config = dict(
    d_model=96,
    n_kv_head=1,
    parallel_block=False,
    init='uniform',
    init_std_qkv=0.0344,
    beta2=0.95,
    weight_decay=0.061,
    lr_head=0.00794,
    warmup_steps=51,
    decay_fraction=0.387,
    final_lr_fraction=0.05,
    train_tokens=144000000,
)
Each number is 50 + 12 x the weight over its row's rms, rounded and kept within 0 to 99. Layers, rows and columns count from 0. The size before them is the row's rms in percent of the matrix's.

# layer 16 attention query, 96x96, rms 0.331, rows 25-31,56-63,88-95, columns 0-95
102:52 47 36 75 53 67 54 47 33 46 50 65 37 75 51 63 35 34 54 46 42 57 35 68 51 72 65 66 39 48 60 63 48 61 57 43 52 66 38 35 41 50 60 67 73 64 60 51 49 69 63 58 53 49 62 37 51 42 50 53 48 52 31 59 44 33 44 45 64 36 54 41 69 53 39 65 27 40 60 58 41 45 32 88 34 46 38 50 55 48 52 54 42 55 56 64
082:44 44 68 46 38 21 42 55 64 65 52 47 45 50 49 49 57 46 61 53 59 32 47 53 47 25 31 42 50 71 37 48 59 32 33 47 58 56 66 65 77 51 44 28 37 44 52 49 62 50 38 61 52 19 39 47 53 46 64 45 38 33 60 50 60 68 46 44 51 58 44 50 54 56 54 41 75 53 49 40 43 33 64 25 35 45 73 41 27 65 49 44 53 39 37 41
104:53 52 53 65 48 36 57 28 64 56 74 52 59 46 45 57 66 56 50 56 42 72 35 35 36 24 63 39 29 52 49 53 42 50 33 50 59 42 50 34 59 49 51 52 60 33 27 46 48 47 28 38 33 54 73 45 49 40 59 54 32 40 82 52 40 41 43 41 60 47 38 67 40 59 31 38 29 62 53 57 59 53 49 57 49 49 55 49 40 57 77 26 56 47 41 57
087:42 36 44 55 57 43 48 46 45 40 48 70 49 61 31 51 43 38 36 18 76 73 64 55 41 71 46 65 41 57 67 73 57 78 49 58 55 53 46 62 52 53 60 51 52 68 58 51 28 69 73 71 54 51 60 56 60 42 42 50 55 55 37 48 44 46 61 63 51 50 45 49 61 71 58 59 48 50 70 37 47 31 49 65 46 38 20 39 61 45 45 57 41 53 56 62
080:59 35 63 58 38 47 62 50 67 82 53 43 62 36 41 63 59 67 75 61 40 41 59 44 38 41 56 44 66 59 48 52 37 40 24 34 58 37 44 43 70 37 72 42 52 51 43 55 58 31 32 31 53 53 48 71 44 49 52 36 50 44 62 50 59 49 52 34 68 47 43 43 41 56 44 53 52 49 50 66 49 40 46 36 52 37 48 46 31 61 70 29 68 69 26 54
085:55 48 59 49 45 59 34 54 66 51 53 35 42 63 31 45 51 20 65 66 36 48 42 37 37 57 32 49 75 50 56 56 61 58 42 30 63 70 62 62 51 60 59 58 49 63 49 56 67 50 64 39 49 44 62 55 50 65 26 58 61 30 39 50 68 42 42 56 58 27 68 43 33 34 73 54 58 46 49 40 34 56 38 56 52 27 60 42 66 43 42 63 55 43 35 42
086:65 60 63 46 56 54 31 51 62 38 33 60 64 52 34 51 65 35 56 56 46 33 69 53 42 59 43 50 66 53 45 48 74 45 31 38 75 58 51 64 52 82 51 45 45 46 37 37 57 51 42 42 52 39 30 37 47 52 37 59 63 69 44 34 56 42 43 61 47 56 34 41 32 52 69 73 66 22 51 64 49 52 48 58 37 36 68 37 59 59 42 52 59 31 55 51
088:47 56 62 85 53 50 43 46 58 53 50 61 39 44 36 42 54 70 51 49 64 49 62 59 52 47 50 51 64 86 56 51 54 45 39 49 57 38 30 53 59 60 52 51 58 54 43 37 41 44 32 65 42 49 32 53 32 68 71 45 44 36 54 36 62 74 74 66 48 52 57 40 61 63 22 53 44 58 50 34 44 34 60 23 41 43 56 39 44 52 32 33 50 64 44 46
072:64 40 33 59 48 67 58 65 34 58 40 64 03 70 44 60 39 40 50 35 45 54 53 48 66 59 58 63 57 48 47 71 56 65 59 39 41 59 46 52 52 33 67 57 59 59 54 60 44 57 56 73 50 40 49 49 54 50 62 45 46 32 28 52 58 44 36 56 56 52 69 38 74 55 46 54 36 45 64 46 37 27 44 57 41 56 26 45 64 41 47 70 49 55 57 58
087:58 42 50 53 59 52 49 67 64 55 48 43 48 48 64 49 53 61 74 37 45 39 63 39 44 35 39 43 66 74 73 46 71 61 37 49 66 42 48 77 49 69 53 74 45 37 44 27 55 47 43 78 46 35 48 55 45 38 57 39 27 39 54 39 57 56 49 59 45 63 49 44 63 59 44 45 52 29 64 61 54 30 45 28 31 46 52 44 46 51 46 47 45 29 31 34
161:41 36 55 55 34 40 74 46 67 53 64 28 68 27 59 41 67 62 60 53 52 49 57 52 40 23 38 37 44 61 39 32 44 44 51 69 49 37 44 52 60 44 51 35 55 28 27 40 51 38 44 61 30 45 62 53 53 33 53 46 38 54 74 49 43 57 58 52 49 65 53 62 48 41 27 31 55 55 49 42 48 42 45 34 62 57 52 52 45 63 55 15 66 46 41 65
074:35 39 43 59 38 39 51 35 39 44 54 54 45 50 22 63 56 48 53 40 73 71 58 52 42 45 48 65 27 55 61 66 80 76 50 64 57 80 42 42 60 55 56 47 46 65 58 65 46 57 55 59 64 57 50 33 60 50 52 36 50 41 61 56 31 64 47 45 54 50 63 43 60 75 56 66 45 44 50 58 34 41 50 64 42 23 30 33 42 50 42 48 46 54 65 38
086:56 67 54 72 43 60 65 56 60 62 45 48 53 38 41 57 61 69 72 81 25 27 50 48 41 46 57 44 57 47 44 43 45 21 38 37 64 45 42 44 55 65 73 59 57 44 53 50 64 31 29 30 46 57 37 68 51 56 54 30 47 38 70 48 56 44 51 38 44 45 47 46 38 53 47 61 45 43 51 82 38 45 52 46 50 28 52 45 38 64 56 41 61 51 36 52
083:53 32 37 38 38 52 26 64 57 45 26 47 43 64 48 49 42 28 59 60 29 43 55 44 36 53 42 49 66 60 48 49 53 60 40 39 81 60 55 71 53 67 66 59 49 65 53 42 62 50 55 50 47 42 70 52 59 50 30 56 62 43 30 44 84 38 51 54 48 35 37 23 52 52 57 53 24 53 53 29 36 47 58 52 47 43 59 46 48 37 42 60 35 37 44 53
106:50 51 80 43 31 54 58 59 70 51 55 39 65 27 44 28 62 58 39 68 56 28 68 42 69 42 31 38 69 49 37 54 56 46 53 47 41 58 60 54 65 48 46 27 42 45 48 55 47 38 43 46 44 47 34 72 46 58 46 46 54 55 70 37 55 55 64 63 45 73 59 59 30 36 60 42 67 49 42 50 55 50 58 19 53 43 63 51 55 63 40 40 68 40 39 56
075:32 74 62 66 48 54 58 48 48 36 54 48 56 56 43 49 73 63 64 53 68 36 74 41 76 44 56 50 50 58 48 46 50 25 54 74 41 43 34 51 49 54 47 64 45 47 47 59 44 55 54 65 60 45 36 35 18 63 57 29 41 41 52 40 38 40 48 59 42 79 60 42 55 62 48 46 47 82 40 54 33 64 33 38 48 36 58 47 33 47 49 42 61 47 55 53
086:45 55 34 71 58 80 69 60 40 54 54 69 28 71 42 54 49 50 52 52 34 47 57 60 63 61 64 48 47 59 65 61 56 53 58 34 44 49 37 50 45 41 69 72 56 73 50 66 49 57 61 73 54 45 53 43 31 56 67 39 45 50 25 48 50 33 54 59 54 55 72 40 75 63 39 47 32 49 57 47 31 42 33 68 50 41 35 32 51 56 53 60 52 50 52 50
094:53 64 77 53 50 45 45 62 68 59 55 41 55 48 60 44 57 72 67 58 49 32 72 44 51 29 39 41 49 76 47 47 58 41 33 45 58 40 53 67 66 57 37 43 37 47 42 46 64 49 37 73 49 31 41 47 46 40 65 36 27 23 68 47 59 73 50 61 39 60 51 43 53 49 62 44 65 45 41 53 38 47 53 24 35 40 68 44 44 61 50 49 51 30 37 45
138:37 39 49 58 25 36 56 50 67 62 60 38 59 52 49 49 58 58 60 43 46 67 49 48 28 20 50 41 33 46 54 42 46 44 59 70 55 43 39 38 58 47 53 51 63 27 15 37 62 40 33 47 25 43 75 56 47 46 43 46 39 52 78 53 50 63 48 44 51 53 37 55 45 59 19 32 37 57 37 48 53 44 58 49 49 49 38 46 52 57 52 22 57 52 45 41
097:52 59 38 47 57 41 29 47 46 43 44 61 50 50 26 59 48 52 50 20 60 59 77 68 45 55 46 54 29 62 61 65 67 73 48 67 52 59 50 59 60 52 45 59 33 59 48 52 38 59 42 72 63 40 34 47 46 63 46 50 61 53 50 38 69 54 46 52 54 39 58 45 58 90 55 50 52 56 54 45 51 21 55 53 51 44 27 29 46 50 32 57 50 57 69 64
104:51 57 58 65 43 59 61 50 60 73 48 56 66 31 36 61 71 70 60 63 44 22 64 55 40 51 65 53 65 53 48 45 36 39 31 47 52 53 39 37 57 39 68 63 64 54 50 56 57 36 40 44 56 53 47 73 45 59 58 43 54 36 60 27 68 46 62 41 42 50 53 40 44 63 45 62 48 48 62 67 49 32 44 35 66 38 48 40 38 76 61 37 70 73 39 58
106:38 19 53 34 26 38 32 59 69 47 42 29 55 37 48 50 54 13 61 63 42 43 56 40 37 46 40 52 74 45 49 41 48 54 50 41 76 49 74 69 62 55 51 53 41 54 53 33 60 50 54 41 48 41 64 63 41 58 41 46 66 29 48 50 76 44 40 58 40 33 52 58 39 42 53 51 54 54 46 26 42 53 50 44 53 38 59 39 45 49 55 48 51 45 22 46
095:52 68 64 44 53 48 34 56 68 54 43 60 69 47 27 49 58 42 47 61 33 35 60 54 56 61 29 37 60 52 58 46 65 41 51 39 54 69 60 50 38 58 56 53 36 63 53 51 59 49 43 37 58 37 36 48 39 77 26 67 65 59 51 31 60 59 53 60 42 54 47 51 28 63 59 54 61 26 39 67 44 64 56 26 43 37 68 23 51 64 34 59 57 39 52 43
# layer 16 attention key, 32x96, rms 0.285, rows 24-31, columns 0-95
082:41 52 56 27 36 47 46 29 49 53 36 62 44 45 53 45 40 79 44 66 54 50 56 55 60 34 29 52 50 54 38 41 54 59 64 44 67 46 54 37 43 53 41 20 46 29 37 56 38 46 65 52 47 57 58 56 65 45 46 64 60 65 63 54 51 48 70 37 50 38 59 67 60 36 25 40 52 32 40 44 77 47 69 66 67 58 47 76 37 52 46 42 45 57 68 61
107:57 54 33 68 54 69 57 61 34 46 45 72 24 66 53 59 40 54 55 37 52 61 40 54 23 59 82 57 44 49 57 51 57 57 49 57 56 56 44 61 51 45 60 66 65 66 52 62 64 54 46 69 53 57 52 53 44 46 58 48 31 55 37 55 54 52 33 50 66 42 63 42 65 54 53 61 48 66 75 43 39 37 38 60 50 60 37 47 88 46 60 70 53 66 32 46
145:69 44 55 44 46 61 59 60 63 60 47 35 56 43 57 52 45 62 54 52 44 34 60 37 61 26 44 25 66 80 46 40 52 27 59 53 66 65 46 77 53 51 62 42 34 55 26 40 54 47 39 54 49 29 42 49 49 55 50 19 39 22 67 43 49 67 48 55 44 55 48 47 41 50 65 47 53 48 41 53 33 30 43 34 35 61 66 49 57 70 53 45 55 49 40 37
120:51 32 47 54 30 41 69 51 44 28 43 40 50 47 64 54 72 72 48 64 42 73 53 30 55 42 47 48 29 54 57 30 54 47 66 60 59 53 36 46 65 40 43 58 46 28 47 39 51 41 46 57 39 32 61 38 57 38 60 54 47 43 83 72 29 58 51 54 56 52 54 64 56 59 27 32 36 44 36 62 60 29 48 43 53 59 40 32 45 48 51 29 53 51 55 40
115:39 59 42 47 75 47 53 63 26 60 40 54 42 43 46 50 51 43 41 45 41 36 56 85 56 59 43 43 49 60 57 64 50 46 48 68 53 38 59 41 62 55 56 51 28 68 65 77 62 50 37 65 69 44 39 68 56 49 59 42 61 57 52 51 56 53 43 31 45 39 45 45 68 67 63 52 34 54 57 48 57 64 77 51 27 42 24 51 67 41 54 64 48 64 59 67
138:59 51 49 42 62 55 49 57 58 67 59 58 72 28 58 61 66 67 56 45 49 51 70 52 37 50 52 37 72 52 63 39 59 41 16 47 69 58 44 42 45 38 57 49 56 47 30 56 55 46 43 48 51 40 57 53 44 51 40 45 55 42 63 21 57 49 48 27 25 53 33 37 26 69 47 41 47 31 43 68 50 24 64 47 64 51 36 56 35 49 50 28 49 57 38 45
126:36 36 68 13 50 37 55 54 72 60 46 48 67 55 49 46 64 53 34 50 52 43 64 55 51 57 39 57 54 45 54 58 76 46 37 64 61 50 53 60 58 72 52 32 65 64 52 28 54 43 51 40 69 43 29 59 41 70 46 51 41 38 35 51 64 49 37 51 54 44 38 51 24 39 66 59 60 47 65 49 52 57 65 53 41 56 68 39 24 59 51 45 47 67 33 64
131:59 36 68 45 39 42 52 62 51 71 53 46 78 47 38 45 67 46 59 67 54 36 48 54 43 47 27 51 75 41 43 40 46 34 46 62 51 65 42 56 44 66 48 42 62 57 49 42 57 49 50 44 54 34 51 59 54 65 58 58 60 32 53 33 50 61 33 57 49 40 34 55 29 31 65 68 63 31 34 39 51 49 66 48 42 50 79 56 36 77 54 50 36 52 32 33
# layer 16 attention value, 32x96, rms 0.265, rows 0-10, columns 0-95
103:51 39 73 35 48 62 29 48 56 47 42 40 48 38 36 45 55 48 49 28 52 48 66 44 66 53 71 62 50 61 62 65 61 57 55 28 51 53 47 45 55 43 60 32 40 53 38 53 31 68 27 50 40 47 69 34 24 54 46 33 65 52 41 49 35 30 52 64 37 36 67 51 34 63 56 50 41 42 32 47 61 63 49 54 41 27 48 47 49 31 51 59 73 46 58 25
104:43 69 52 47 64 33 53 26 56 60 73 56 55 36 62 44 38 42 43 45 49 52 55 77 75 57 46 60 58 45 54 28 63 49 50 66 52 61 41 46 47 50 57 53 27 37 67 66 54 55 63 35 39 44 67 45 52 37 57 42 58 52 57 58 53 54 33 57 56 60 49 59 57 51 59 39 82 35 37 62 12 40 37 47 47 48 55 46 62 41 48 49 54 17 51 50
094:42 76 22 52 55 53 36 61 47 45 59 40 59 43 39 68 53 47 25 58 31 52 54 66 57 54 76 39 62 43 34 45 79 42 46 63 37 55 52 44 52 55 43 51 50 44 51 60 52 44 51 39 67 56 45 61 36 66 81 32 68 40 45 39 33 46 64 62 53 46 47 44 61 39 44 45 52 43 65 33 62 48 68 54 54 28 39 43 69 62 57 64 47 58 29 53
117:35 61 76 50 44 37 52 54 58 58 39 46 60 39 46 29 45 46 46 48 42 61 43 43 55 39 53 42 38 60 29 32 44 43 69 60 62 45 52 38 62 42 41 30 48 57 46 71 50 21 47 30 43 61 66 64 47 61 42 59 55 57 50 61 53 82 58 32 38 80 73 63 37 45 48 38 39 54 68 41 37 42 57 43 60 54 49 51 45 46 73 51 63 58 62 65
099:47 49 48 53 53 26 49 41 41 47 39 66 47 45 37 54 64 45 58 46 72 64 61 47 57 45 56 46 67 56 42 53 43 55 67 48 50 47 53 54 43 40 56 53 30 56 69 33 37 40 51 32 33 37 83 37 57 54 70 53 48 45 50 52 64 49 44 47 31 60 44 42 43 52 54 53 59 60 50 74 67 48 66 47 49 33 65 37 57 57 61 55 10 33 31 20
104:41 49 41 68 47 45 49 40 24 44 50 33 60 56 35 59 46 55 48 62 29 42 36 74 47 47 52 53 49 42 82 56 51 48 62 51 53 70 46 36 34 58 33 37 61 30 58 49 52 52 37 38 51 59 71 67 35 44 49 77 44 50 34 49 49 46 58 33 52 55 32 27 41 43 33 49 31 57 54 29 50 53 44 50 50 64 41 63 63 49 70 43 32 45 55 72
108:37 56 50 69 37 51 49 53 49 70 35 41 50 52 44 49 49 44 65 47 47 49 54 59 59 51 41 48 56 48 27 78 62 55 50 32 48 73 59 46 37 41 54 53 53 50 32 53 50 43 54 72 55 58 54 48 36 52 48 54 72 50 46 41 49 44 38 59 71 56 33 64 58 53 73 35 44 65 24 56 40 47 34 52 77 60 38 32 63 76 73 61 50 56 68 75
100:39 43 35 46 60 50 43 36 64 51 50 45 69 51 49 61 37 58 35 53 40 25 57 56 32 48 33 63 66 17 64 47 57 56 52 49 33 70 46 54 35 54 30 61 36 44 61 48 65 56 53 42 59 40 24 64 80 39 51 52 31 53 29 53 52 38 62 48 53 42 62 42 54 50 66 42 61 46 57 58 21 52 61 56 56 46 37 35 36 63 48 45 52 27 51 43
098:44 69 42 67 55 55 30 67 46 57 27 26 56 61 32 52 33 43 60 58 44 62 49 62 59 58 41 43 44 39 25 62 50 68 64 44 57 35 34 60 62 45 61 61 67 54 50 52 36 47 62 37 35 56 47 38 72 42 62 51 53 31 54 43 66 35 59 74 60 42 47 43 42 52 42 52 25 66 75 36 55 59 37 49 42 41 36 55 43 50 42 28 58 50 61 44
097:44 48 58 34 55 47 41 37 54 33 58 58 60 56 61 63 54 55 59 41 31 63 58 48 47 66 69 76 74 46 65 60 53 50 53 42 58 53 39 42 44 53 34 48 78 44 46 22 42 44 65 62 52 66 32 29 61 58 62 49 73 53 65 38 33 45 43 43 80 55 57 47 63 62 56 63 47 53 51 51 84 38 53 37 51 64 61 40 44 46 63 52 57 56 62 61
103:62 39 72 52 44 79 64 38 67 49 45 53 62 42 35 47 73 57 46 64 20 68 53 70 74 56 57 40 29 46 53 55 52 50 45 35 45 65 47 45 66 57 59 53 55 59 66 65 55 50 36 74 49 38 49 49 62 38 44 58 37 46 46 49 56 52 87 51 61 68 45 48 49 47 41 59 40 62 39 58 46 35 53 46 51 60 51 54 61 51 56 58 26 31 44 65
# layer 16 attention output (transposed), 96x96, rms 0.286, rows 0-10,32-41,64-73, columns 0-95
089:50 76 47 54 48 38 31 34 58 74 56 64 49 37 51 56 62 69 61 51 55 42 54 73 63 29 58 46 49 51 55 49 48 24 58 69 65 39 45 55 61 48 50 47 40 52 54 55 66 63 42 61 72 36 35 29 53 43 63 50 39 47 56 40 43 44 61 39 45 34 71 53 70 48 66 52 62 46 58 57 51 33 40 53 25 56 51 32 25 39 41 74 61 45 35 45
089:49 46 58 54 34 51 45 72 58 31 49 39 52 65 65 41 60 65 65 59 47 48 48 40 34 46 74 63 35 55 49 44 53 26 55 54 46 48 62 44 48 52 50 48 48 49 51 52 52 42 62 33 73 79 43 60 57 41 43 51 33 36 61 66 24 30 50 46 59 54 44 59 50 49 42 38 57 61 29 32 23 57 50 15 52 29 40 60 25 49 54 52 57 50 38 49
095:48 51 42 59 40 52 46 66 59 50 22 53 49 55 51 89 51 59 60 76 40 78 39 40 34 26 55 38 46 52 67 44 43 39 34 61 46 63 50 39 42 67 37 56 47 52 35 46 50 45 57 34 68 58 24 41 33 58 62 51 33 39 34 39 44 32 30 59 61 48 60 46 36 57 61 52 49 39 46 67 51 56 40 69 33 53 56 60 62 40 54 40 51 44 49 49
094:61 37 56 39 67 63 54 61 62 46 65 54 53 45 32 00 41 46 53 40 61 50 43 54 71 63 38 39 46 60 53 63 52 70 34 49 40 51 52 70 51 73 48 45 47 56 63 57 45 47 84 37 53 42 63 51 52 35 40 50 54 49 34 50 59 45 55 43 48 58 56 48 68 51 48 25 58 59 45 40 41 37 59 54 72 59 39 35 53 36 48 56 46 50 44 45
089:73 53 69 38 58 39 51 57 48 31 43 34 69 50 46 39 22 49 60 35 57 32 44 32 62 48 49 37 28 58 37 41 47 51 33 38 59 58 42 62 51 43 29 41 50 59 47 61 47 40 62 54 31 22 60 38 70 36 63 46 46 61 35 60 68 47 32 43 49 64 56 49 39 31 36 45 35 68 60 46 60 57 51 46 58 77 45 44 51 35 46 47 47 35 61 50
094:55 38 56 31 19 44 43 76 38 32 47 43 46 39 36 48 31 61 59 60 35 53 66 35 61 34 46 57 55 58 55 40 62 38 72 57 39 57 40 61 46 77 43 42 52 55 60 31 53 41 47 45 48 47 54 51 47 76 44 49 29 48 53 60 42 55 63 65 46 56 64 44 43 52 49 48 26 38 48 51 41 63 63 60 64 25 47 43 26 58 59 40 30 40 31 53
100:46 37 53 44 36 32 39 41 55 38 55 46 42 44 46 66 63 51 73 51 42 59 60 43 32 48 20 58 26 46 56 44 53 46 30 46 57 48 38 51 41 68 49 52 59 43 47 38 52 36 67 58 31 43 67 44 56 57 41 50 58 33 44 60 39 58 53 59 67 50 28 27 42 61 31 43 45 54 39 52 65 36 81 47 83 52 39 33 43 64 51 54 50 32 37 40
110:43 38 44 67 42 48 41 55 57 35 59 41 38 45 58 64 74 59 54 70 15 62 51 19 44 54 56 55 39 61 36 43 60 54 53 44 53 59 45 34 60 46 51 67 54 53 39 42 78 57 52 54 62 80 46 36 43 59 71 58 40 61 51 69 36 39 51 48 58 42 68 49 39 53 50 26 52 29 48 68 35 64 48 50 48 35 65 61 62 63 53 46 54 52 41 63
079:61 55 47 38 36 24 40 67 65 65 52 42 65 47 31 68 65 52 49 62 49 60 62 54 30 60 34 34 45 59 46 41 58 41 44 40 53 34 83 38 46 44 54 36 39 58 39 48 55 42 60 55 60 43 39 66 50 47 59 51 32 49 36 68 62 40 36 46 47 55 67 59 32 52 28 43 45 20 71 32 44 59 65 36 43 63 47 50 46 45 44 68 52 33 45 57
077:61 59 61 67 55 64 45 46 47 66 63 55 71 70 75 61 57 62 41 34 35 36 45 39 59 56 60 44 55 40 35 46 54 45 42 45 48 51 31 62 53 29 42 34 37 50 44 51 50 58 26 53 54 50 42 48 58 84 65 38 55 42 55 38 44 46 34 34 49 69 40 39 49 62 55 56 54 39 55 59 54 33 38 49 37 66 67 47 46 66 44 24 75 68 65 35
082:62 58 57 35 51 63 76 58 51 28 32 42 59 47 71 54 51 42 42 34 62 45 62 31 62 66 44 63 38 52 60 56 64 48 65 56 38 63 59 58 34 52 50 52 43 59 52 54 54 40 55 41 41 55 50 42 46 33 68 77 59 57 42 31 48 52 63 43 54 67 52 66 25 35 19 61 65 51 54 54 45 69 54 46 63 42 28 57 47 51 42 58 35 57 23 37
109:43 27 48 58 59 48 54 41 57 58 51 29 32 37 64 74 39 45 34 50 54 68 50 46 41 63 47 59 44 53 26 48 48 59 59 39 42 45 64 36 49 75 48 49 42 40 49 39 54 55 53 59 41 49 41 45 54 46 57 57 65 53 48 60 63 55 47 59 50 53 61 58 59 53 49 43 45 47 54 49 63 64 51 98 64 54 48 69 79 49 75 18 35 60 57 65
082:62 41 72 43 60 56 51 56 58 63 54 54 40 64 58 59 46 49 34 56 49 50 62 38 50 66 42 48 67 30 34 58 44 71 37 60 71 59 48 53 42 51 50 70 45 77 59 52 45 33 68 67 19 67 48 64 46 36 56 50 61 62 51 39 45 47 49 61 59 54 42 53 47 62 50 43 58 49 69 53 73 67 52 25 68 41 48 62 62 63 55 71 44 66 64 67
098:38 32 73 44 60 44 40 42 57 47 89 53 49 59 38 14 56 45 56 45 46 56 36 57 55 53 49 61 53 67 39 49 62 50 48 44 72 52 49 50 58 42 59 50 60 50 73 60 75 44 45 63 50 58 56 57 47 30 31 66 75 60 59 67 45 63 36 44 41 38 40 55 46 63 53 41 60 59 37 34 37 50 46 34 77 46 54 34 45 35 52 61 58 57 50 46
090:39 54 54 48 54 48 68 47 35 66 58 55 40 54 70 33 56 59 57 44 43 40 61 44 62 58 51 40 71 36 53 50 50 37 49 49 57 57 51 53 47 45 58 52 48 50 34 43 62 48 24 57 43 52 65 44 34 63 80 30 56 43 63 43 47 70 48 38 49 40 52 64 28 40 44 87 43 41 43 57 52 41 30 12 31 56 48 35 36 64 54 51 29 45 57 46
092:52 45 48 69 42 25 53 52 63 37 59 44 53 46 70 67 61 58 54 61 32 60 50 67 53 63 54 53 74 49 67 43 69 56 49 62 49 34 41 56 62 35 75 56 56 62 35 35 54 58 44 47 67 75 50 49 53 58 35 39 46 34 68 31 37 50 57 62 52 43 50 42 48 47 65 65 56 36 48 29 48 74 56 52 68 24 39 52 50 65 49 39 58 61 56 69
087:51 48 38 60 70 38 44 61 50 72 41 45 39 72 51 41 49 44 51 48 51 57 62 53 47 47 52 46 53 53 44 57 44 58 43 48 67 56 46 45 71 35 66 47 47 63 41 54 74 59 24 44 76 47 44 32 47 58 56 29 59 29 79 67 53 47 49 54 56 37 44 38 50 51 66 54 61 22 39 42 73 43 51 49 22 39 52 41 49 38 40 43 52 75 34 34
087:42 33 43 38 28 36 43 39 23 36 38 29 36 61 60 43 51 53 42 69 67 59 42 41 47 47 56 52 24 53 36 63 55 40 75 69 58 57 59 40 48 48 57 51 55 38 44 45 46 53 60 47 45 83 32 55 39 52 45 64 55 50 50 65 48 43 50 34 30 42 69 54 49 39 74 62 62 49 62 51 29 50 42 69 58 49 53 64 55 53 48 63 50 42 79 44
099:50 52 66 43 49 50 64 39 41 72 50 55 74 57 46 54 58 44 36 40 58 51 56 48 54 70 69 60 69 40 36 56 72 52 47 64 20 52 61 57 44 50 21 42 36 59 55 59 29 54 68 57 53 33 48 58 57 49 46 36 38 34 38 40 36 53 35 54 52 59 41 53 35 33 32 67 47 65 35 26 62 63 43 33 38 51 51 57 33 40 56 54 61 46 65 36
094:45 61 48 47 54 71 56 31 47 72 46 49 50 37 67 33 30 60 50 56 69 44 54 75 66 69 43 49 75 42 58 46 37 56 76 40 60 32 48 48 61 60 61 59 47 48 44 43 54 41 50 44 74 61 60 59 53 48 46 36 60 54 65 49 55 44 76 46 52 40 49 52 80 42 72 73 44 43 41 50 66 63 25 61 38 51 48 50 44 64 57 42 41 61 48 62
105:60 50 60 59 44 40 41 45 64 38 77 49 48 44 13 34 64 28 54 48 53 44 43 73 38 58 30 45 50 66 50 61 45 47 61 65 61 42 47 63 51 55 56 75 47 39 58 37 47 47 62 59 44 41 59 48 48 17 34 57 65 44 49 58 61 50 66 55 46 32 53 56 66 43 43 53 45 58 58 43 60 39 59 35 64 51 56 50 46 38 53 67 67 26 28 69
102:72 64 37 40 51 45 49 75 31 58 52 68 49 55 53 06 25 52 43 47 58 33 51 55 43 58 49 37 59 61 66 77 45 55 38 54 43 56 46 70 41 46 62 53 61 47 72 39 37 35 51 58 47 55 42 56 50 44 63 40 29 50 31 56 54 51 28 57 40 58 51 54 44 59 49 56 41 48 46 38 21 40 41 49 31 58 45 46 56 41 32 55 63 43 60 31
119:64 45 53 50 60 41 42 30 31 41 27 46 68 55 47 33 41 33 37 41 51 33 39 32 63 48 44 81 42 64 74 55 56 43 40 56 35 44 55 25 42 42 49 55 55 45 45 57 33 61 46 68 56 63 68 54 58 44 44 48 38 58 46 43 57 54 51 36 38 41 72 52 36 52 49 47 63 77 26 50 67 61 64 51 39 42 54 51 55 51 43 42 44 55 66 21
105:44 51 27 52 57 68 65 50 35 66 12 42 40 49 49 57 56 48 55 60 37 49 52 30 35 26 52 35 55 37 51 73 42 56 49 40 23 46 39 56 37 57 60 68 39 50 40 52 50 75 51 35 36 51 22 48 56 67 56 41 27 65 35 29 56 42 43 43 47 45 39 42 36 56 39 49 44 37 49 63 51 51 41 51 59 50 43 52 62 36 47 34 52 42 48 33
112:47 34 41 56 71 57 45 45 52 51 59 49 39 43 33 31 55 52 68 65 62 41 48 46 39 23 35 55 47 69 72 46 40 60 25 53 36 39 37 53 45 62 65 28 52 63 54 41 55 66 77 62 64 41 25 67 54 60 45 46 49 42 40 33 45 46 44 70 63 48 62 25 46 65 56 36 59 54 59 43 55 35 66 65 63 56 56 43 54 39 32 58 50 55 42 55
113:39 45 38 37 54 62 48 54 38 61 04 52 49 50 38 47 48 72 52 37 61 32 31 59 45 65 54 66 29 28 28 57 59 47 42 49 49 67 53 59 46 63 46 47 53 45 48 53 61 38 43 65 33 60 48 44 61 57 56 62 39 48 35 43 64 52 55 39 61 38 60 68 59 58 48 46 41 61 65 42 40 44 34 27 45 77 40 45 51 70 41 56 48 41 69 37
106:40 53 56 34 44 57 64 68 68 61 47 60 59 46 59 62 52 38 74 58 14 46 48 50 37 40 38 37 51 80 47 33 69 54 28 52 55 46 42 47 55 53 62 45 48 55 52 57 53 54 61 55 41 63 34 66 50 46 52 61 35 57 35 41 64 65 53 54 62 53 51 49 27 52 36 51 46 38 49 63 29 49 31 63 42 43 81 58 45 74 51 65 56 47 27 50
114:58 46 54 62 61 36 40 34 68 58 66 51 56 48 66 59 45 51 37 47 56 36 51 40 36 57 54 53 42 65 72 43 49 60 23 53 43 45 34 52 37 61 57 46 54 59 63 54 39 46 45 36 30 43 67 49 63 55 47 27 47 63 52 34 54 52 52 56 55 64 39 35 38 71 52 40 45 28 54 38 59 62 63 72 61 32 70 29 51 30 47 15 67 55 36 52
096:36 61 33 55 50 38 43 58 38 49 51 52 53 74 73 64 73 57 60 77 31 62 38 52 48 33 53 52 47 49 58 59 33 55 50 32 58 38 40 23 60 58 70 67 55 56 57 53 55 46 43 53 47 79 71 52 42 51 55 39 66 22 66 42 52 53 53 58 57 49 57 74 44 49 66 54 57 60 40 52 53 33 59 59 46 36 46 64 54 36 63 33 41 48 32 63
110:47 51 41 53 69 43 40 49 50 69 63 57 41 32 29 56 53 45 56 41 49 66 42 58 31 46 51 57 62 34 61 49 33 46 49 39 29 41 39 55 36 50 29 37 23 54 55 35 48 66 33 52 47 30 69 47 47 82 50 65 44 35 51 24 65 67 28 49 62 48 51 41 37 39 55 57 53 38 58 60 70 43 71 56 41 52 54 39 42 35 64 61 51 53 53 64
125:52 48 39 39 35 42 55 36 43 49 49 44 45 40 61 74 45 66 49 61 57 44 59 39 71 41 52 47 37 66 55 32 59 38 38 51 45 56 60 44 47 58 35 25 48 60 38 69 59 71 44 69 45 45 32 61 70 64 72 48 46 40 56 55 58 37 44 55 23 56 43 32 48 53 61 56 44 64 66 64 44 34 46 80 53 50 63 47 60 63 57 51 38 80 57 32